Weights of a small GPT-style language model, trained from scratch on English Wikipedia.
Size: 13 layers, width 320, 16.2M parameters.
Each number is 128 + 32 x the weight over the matrix's rms, rounded and kept within 0 to 255. Layers, rows and columns count from 0. Numbers have three digits each.

# layer 4 attention output, 320x320, rms 0.124, rows 0-99, columns 256-319
111102096129084112128099093142131153130133204134139124133070096139124166158129168175101169115152130097124138085114152159094110092076120118150221157168182094130109094119136151105134107176120115
182137071137142182123108156153082138146122117125105111176066154130090103063103111159138115074122127191119134144124153098100177082140123080105118128114105093123166055075118144133113215130120157
222163134128161116171113206119112111118122092068138172165106128140129122149104101170101088139108188123080109131141103137130141102087141149133177107094162123114088138133120115110129109069051159
146079158138097121188156103178123141086113150144094154069193078165091092165138127150086095144117168059077109078041093075153168131060168077151157110127202076110156174105167121117109093157087063
115152155148171138105186147156052159131074117178136166089106158141129125108129119135092126100151093153134103106176170104196117150135143102113136079121173163141113155154171088178117117106127105
127147105077153105159069138093104108153101146167141132157156140059135137170097140107145116076121163129129057121128150121077107097084078160109129132161152105118114136145117121121083163167095176
122146044093072174119152150115079165125095089129122172223104095134093119119116113140133189128105092132080105196141181128107133153132123111121110144084130210129139074088089090208090124091105174
168156123143171144108129094102121151132193138147104123108111158074140157176131135171161149138079137132176137128159083147164141084159174098139128116087173122141108144134123015179143139084131155
068235180145087128118116099127169075099098015105133146194163148112120148105160106089126113111064094117086105145110150175227190160166141143094185122098101114135102098131170149141165088131097113
128075133095096147174161116176105128157087210121181171096117097168148132183161109095100076154088091121174069145095107133129106175140072166095122124134112194115176039134153127105092114133145130
153138114134156132153151236096104118077115150114117099153038131148153129054120072095097149133145105098149173105125026138175178140097161152130134143152115142122136182122108084117082128092135121
075074122091100170072121214115193086122142127166161108168167123156182134096151089109098102135127137081105170141112128151120153073102075141125130124109152089178098178155089151084168110127148134
174199096120157143132080149129145191097135130143089130143159127167162134129084104086106107165112163128103131090191084112110151153112099150030171157122134108187122120080147097072139099066146153
140130178085111078168126102109085098138121198106089083171142078136146204107113106106195125076128148113135087091121102114182117100105163000108136142115129038174224197085179136140156093138147088
101133148115094143125098144187187128154114169158138085118119172147113161114211165158137107102101168154068116160147137070093094181102125204118086190188115078156118093057084119102111092123101102
109152090137067169185149137129108129094136139110151157158160106127131152098112126111147166082151177105137190166057173098154115145151141165051124150096092179066093163113117123161107106079123208
176120121098130144174050136159166166215147219129112110090118137120163103156160148146187105182061071150134093137081173115078134129129136146153073109183167152095144136135107124094119184093159174
056126126115167179107093139162137124113101055104138112111130123138196103130117111168170189186141167125125130163100111124137177128138188158067145101141169098163134141092077191157114164086142160
132131117149099119123125106197064147134105104107154175181118144174102133089164131169161105161098131124121158207185176137162157133091138078119121181099145102085173101093189098139144139138106119
109133197128140146130132174107137124124111194108123169119100141132144141054163152172195097128217112099049130152150155130113148075169085051132218171162150155179111151159136138111164152174139141
104150090068144155132140142111177068090157136113149117155101075150165177139123156113197103150158105145153183160126152044133168110132091095150120122136225177182116178191129138125132153177091100
111148073145132145117115132133135085131171174124125045065103131158120150139191104121119110163185202140153151134134179113095153133087115140157138129158089196239084092094152177094121155104137097
136159140162107116082128063161127166111125143171092158156153145087130133119109127114111108069144093166082160085129158130110120163048173132099145133145162111112179068146106132168167079142104107
091108102124121144105119078140134157130133105170105191160149134169141114100124101152143122105126125142109102119127107153126154136105166119134085095113171126144178140039174159118129107111096105
106090130093118186172087162072148109164144114101130138118102097120121133098115175129145128085103202089058134098134179143176147163119179178152147102099148168062108073106087143120125155150138153
075069160089116145145078150107128134110154135142148094135227138144118126116108067155202065120165168073131129133153095104073141094137061144127205091125159121117089158138083163135135112150171111
134120084214113103162131105126123162142131148100099112148117088110067142136105138080138116141085124152115141107100173139163089099103122132164116103160161114104138175114173131161123115126091098
126114130154086118119095153069082153147126060077108156087190077114164146125113127127143123149146176143142110125130113088171123141174148098108066199129196101114109165089131132031161148138153165
144188085175108092076137079120136059145160122091114173147137165134211126110078080157203151097133137121122152089183213093163147193091190113090133104104159161156112133161129133085119172100150105
124125050122165154111156160124117098118094134075160115150155120192047166108128123121191138116076137140084097131127143091183107135068118136186156167178192041085168141142150104126119088201086167
125196120107125123123112095141148129172193124134154152096087108152098178126150133172102155113139127124173168190109153167122062123141097135150131147136131111146122132114129146154162109094062090
161106101117127078150129140165108155191226151139103083129154156130098148171152146149131092098111085095211115077111096151087130188184168111135107151028146229076024146158142110127185139071107117
108205141130127103132127144076142079157136175113137100131116129169118100124149147119180146123139106134150194161095172136121186078129122081112167102165149164193095157085097118128101084160143138
138114082137140154053131101130122124099112126131144160148125107103151130169134114068109130081143106160130152100107152164075121109099132035119137077075095090137172141121150134103122135105098145
146132097100159139132157151152153140102178147123115079121158114149122092161129122074108132202124157127120106167168141072103119148136137199116109173126085110211105176127095180095139093062145121
107190089168173133088183091078146143181142135094091119196137110136090158102108099147104145141124139182121160077047131098166129140159164067161133123074202156112136157173118100076131151132060172
079145150111114178164147116174099109116130166115145200120067131081132190145175159137158117112140089146130079168104093130105118109106137139114144089062103068132104155119119081131108172072092164
041148147119195192170118141170128077156099194088130107106142106127127118067153132131124091107140081109142144114094120152186108146092137117154160105180076124122148151072122163114130096160132101
154136090152165178155131074086158065158129145128077069090083135144118127130119173131112133113193113107113095061098109126132115029206125106165160140143105133163138106159160124105120176142095092
092036084086154098089091136108137083135170141139101069151140107081059096107108139165140166185115083155148207139077150128166120061119154084149160059077096033142158186108121149173141117063080159
150133152174116113073120156099141201137128127150100152159166151114161084126080122137091101115194147142078082203091055165111127078135155150133127168116116132107117105138085167128097137082148107
098057118123131107150090118103109155143165149203135143099111121102113110135152093079101142121149114216147051142104100091156147097114098143082090165222054123098148128150080071111140128085109082
135144155115097247118118199163084143131136118117108111177070130109148145104187079107098096102163116134094129134183111178150146109157183133158123129072117136199132161173142091131174150113135164
110133121102084166151127160187134129205183097088144132101164127153079088102116138177155140149116102143175078125123136104136112163134154070128115206048121122075067087125126179153141117121170084
166172168135146126151060107119164147188198125041158114138140107102077160212122159128180152134121151149124072098154162130184144098068147041086149175165095128149141102066184131086146137132100105
119184162091143061111163148107134099130154141108160091106099166169166086148098133132086132188077091153115148192146111090073118144127106118141100171149152125179066144095147122136165082158152101
084119120144089126112174146132080122034105066119132161155184173086130206144106155122105131128142115125126115128078102158149128131172108169131098087221120182145117150126133135127132130121104222
090165157152126110080164096153159049152111106074099154115127152111132103071122110189167099093120145142099193164082090163168124204087130127103079143140117108095166103103023069161096068123051127
082131196194177087120141138153127151115126117159150166167121116161181095199167153092132128126184152179086106107107137163159151136130128141109158135142141158108184196147175144118128100142105101
181136092041062150097091172102080107131109066113141137104146142137156134104197108101137103121100093159177130190142069178030138110128133166168061178105115168129096097122105162090080152128125167
105178086170157150121209058111170129081164083140156173134125104104082121124149143152187151134085132114130165166087154139171205140104121134098151128133134178125132095106145103094150109139108144
042109073101103106139153065111106109144111126128125060166032157206128118116168094140096165071073072135137126162124101103120130103095176111161110106060124179114171112140143096074107196151122170
125166133114027180129168099122104169119147144167173161120068205167119141114101141126136108122122091163119172125161162139218080148071166121081121068125106117066203106085086089149057088199165128
127130034117180043063081161187110163120131078128143154133136163105107164132102092118115154175141083097181146135126159134141106179113119118081107151070108090130175111141107170139154103149156187
033049115133215143125104090109095139076125159116123153122153151135171105150156135124131113178133122155169094105128094131081130146160115155092082142128051133142143108136144113150112122185126120
096114150108125130126147096155138119115097146112091156127080143085143135143191195180171087094101101190098095156074133149125169069173138107102155110107170147100113140147154109157139148142138074
209113103146111104099129185140125108161115143156163153136114012187154067133134198131136161149093180201108087119115152117179150045184113125148145133147150144118144113099144098099154202097084147
133097149165106174080135128096102141150178129111167228181114119114133116107098113140148099104137124095119053139146120181131181122122166113144062181172118115153101104202125148136139101108069097
149138103136166153190096138171082178082116083096126201120097104078153099120080060103143096151178119111140140032124164087118076139114118110138068159108172098137207138146128091123078116159157119
114113121157096103105102151059147139113181165123141118133105090096128145113097109159147138096160072105094201098178215152140074179111135154046176181152105063109132154086128116159102180163107106
085146120107088116160206136118137162155107163122109195159160076178085122115082119140067115123121125074097082114148183110122076148107082148089175140100143117094164118170085092154098149081109028
066123127114147076176101097109109201168149128086108180134063153118144123087095135194127119142120125104104149178113192143127081118100121118032155147165124136182129106100116139136098120124152083
078061135122179192161158137112144114108126146144130140125097116095116134145094141125139128183134171141153152109188103112138108107086151194084089087087044107135124075108066132095128148149105120
157117084094115095184105148088101139172127137154095096107154117107117150172114202070145115156152128099143114102141138149141113164124100130122088048080158145129153083088036151115117162127166132
109108147115074172161100086115139181172095141148114129057097108134103113142150134213195129170147123132105168122122174152124105159097089043228182124080116154151097134090105165113158163133103116
105099080103194078078084111166124137108068115053165172148099129128053192181120152144121159120023108160110118116130088112139143073162095194118164139133128101135134085159142128083086208144137136
085115128165129182107159171102109143169109067137157153102106187113145172114148129069143142121125121129172094090166135160124101159119113145196143138120151127117158171124147190119136128182122094
110120171117147123103131163144121099145140166139125107156100094111161126136103122122137092130084138169094117109151126148120161116158138166160140186144141099174111120141114146117179197162104073
118172134098125109110119141170152116090081127164079109169167161119162148116104156116119130129183109099159058140145076186150131095136143145119182096153111129173115081115168050130093134086072138
147121145114154117114080157091200095129105138143093088129105056121060167115155165067153123099163159141173183074145123145207137119169088119118121045116133102098098142091075162101142161105113102
120144138133194141122115121163147162082146124059093163115118127168169162120141110104102160134112189065098076159193166127113165111128116132070038127045112158148087114101133100132108138112134177
178146175096099070161126110124114157158108110080062092192125131161146115108145176114109121113065166056164131154156137141117143152126153119081108078137078156178131196142134135104205123088119166
163163103115102156168086145158080144112131073150125212099060102160184089104061207086114156199159139093056101105167128100121103129203125153140148187068163126125137116091099080092144160137139110
170093081101085148146125148116100126148093144182117122149157122082119104133149136088120127108109157142142105105162070112137121096099096161114153085167117157114082112122162138163149150062160187
115167132106113115131099159112070085193079117117170073142111145172159086074143126139134127127183102134152086156127105164117160207188110143160122138128129180157105068182106066104134094156139131
149141186103148068098108087054083111112089061122110082133141103111090042138103122168110133101132165122141136151147087156122148180160106131076172098161152120077107083137119117173105141130093153
148127117156164139083210165106121156079134129092096089123123169146132147117115093146103097057142156122176028189119149104114121125131090111117080043125095197149192127150119144121124176039146155
149162175090153132096137187110099055093108153154067123168115122083185132088074098151114134093159106106082172140144123191082184180118149119134106118156071120161124161112132186143152108153156126
100127061122118172096117161102092132144120152089065124147143117107146083057150098141137135122103135108069151093142141107126118138145174141145101126133097138155131152110124152102109216149119077
074166114157166103167120114107168143111113149111151141104129101131121113143102088143091136149178175103110168126191130183101081151139116170117183134093132113180138148138097084134099060099158145
114190130181094140159049132096121144102079060163131156160086098072153215129026129059129139121086190103099181154123166124094090100120148130079131172155054145070109167137167210153133129133140112
162127159085183103115189101064154136098122124065160125161116124114148172099120127156088116164112091103143107080136174157195085122073121104137153088157144119142100146097152142136166146154119139
056107167111179110112120113132115163100136095071140189086132130109122120084143098155125121171122116131205094127100162113123154148155106112116114141099130035098079093162135134034128136113115128
139125160101141112147121114118090156109108103135125214146136179068144057128155088072116154102101150090105020123176146170108143140137114229122131052111084135120079166150071096122081152095133186
125115131146103124110119134109118050195115161090113171088090107077087141132121153165121154156098129132107201087169115143153157156130192137145094115156107107158088151083164139151163139131101119
174128075124111114081132160147130122131144186138128132155155123165115136095079200113145156171099117114135098144151097136117124092187150094103136166113177174160140149088183153030129168103153130
070144085103092129111107116172165140119131067108170056166127108112180113102100173134150167148177112181135124071125149140117150102130082101118153144180172122121153147110130166085177053061122109
168141139168060166142168087084091106159170147122130139113078132141123101173152137174123152073107221122176139140102129121140097126226146103146135180087126181104114092122146105171112166109112139
171125159107113121065102053125126150102106062127140109117136081104078124193140113169067138145135131071144104113145165149103108114191115159089063156123188046208116138165158105186119098180086137
109150184127151074174170120143101125140107121084111158131150104076152154143148122144101130154092190133128188125068128102148156107156139129136112124091090119118146139144135079099201172108143154
138160123181083133152184133158130191113151131150159110102132142131088172157129104162121138129104143121110092133147109131054121123145141093131168149124130149128097073162131110019058101147107124
119124110120158098136213098145183139070116138145118060105156101130123145081067142147180114151108114077128140176111149146109066109124104153096133161150173163121144127146107121159161049135229165
079123066159202155114119103155190138094082132161109121160197086109120161132118110098083098180155103098107103176088151131123094133126079135064090159100129131048120128099115127105174073181144151
106158154140126188143153133158168168123151234179062089119114145117088134134161078092187075140125207030110155186131122130123148169080189149138162122117136132133101165128143104178124150158141138
140140131144144100178117101111084075189158126122106162107081110142176067130155090171131140150131115148101185128056126031106140193190195099187130136139097107116076154102097193128148087165132148
058101114094192081084184109138115135161141063112161140086150067111109137218096174093129143160133218108121126153125148043109078097132099122108116206116050121072142138113084128090116142127187126
144114190141093085151181121161186162096116126127112125126187114122165133169141149117093161105107087139122135109111074102085170187165166128167152115174139164084127162066163099110148122133140138
171125150110136144105117133131136149121082163093131134149169150160084156141088163089081146134095062090133138188097139133070197078163116087125140132140119117140122088169103126072148119106122138
206107123122127120137192162139142113153128117092076154090119115164164061103177095089124182132183136143125119193187109142131131090111146065173137164076116237092132170167045182124141168121156083
109133171155129151141118116070154095055166115088094127138141152102105122101130127086088172125175076114129126160158112147164150117135190049147149053102187177145145110136194176140115137079108139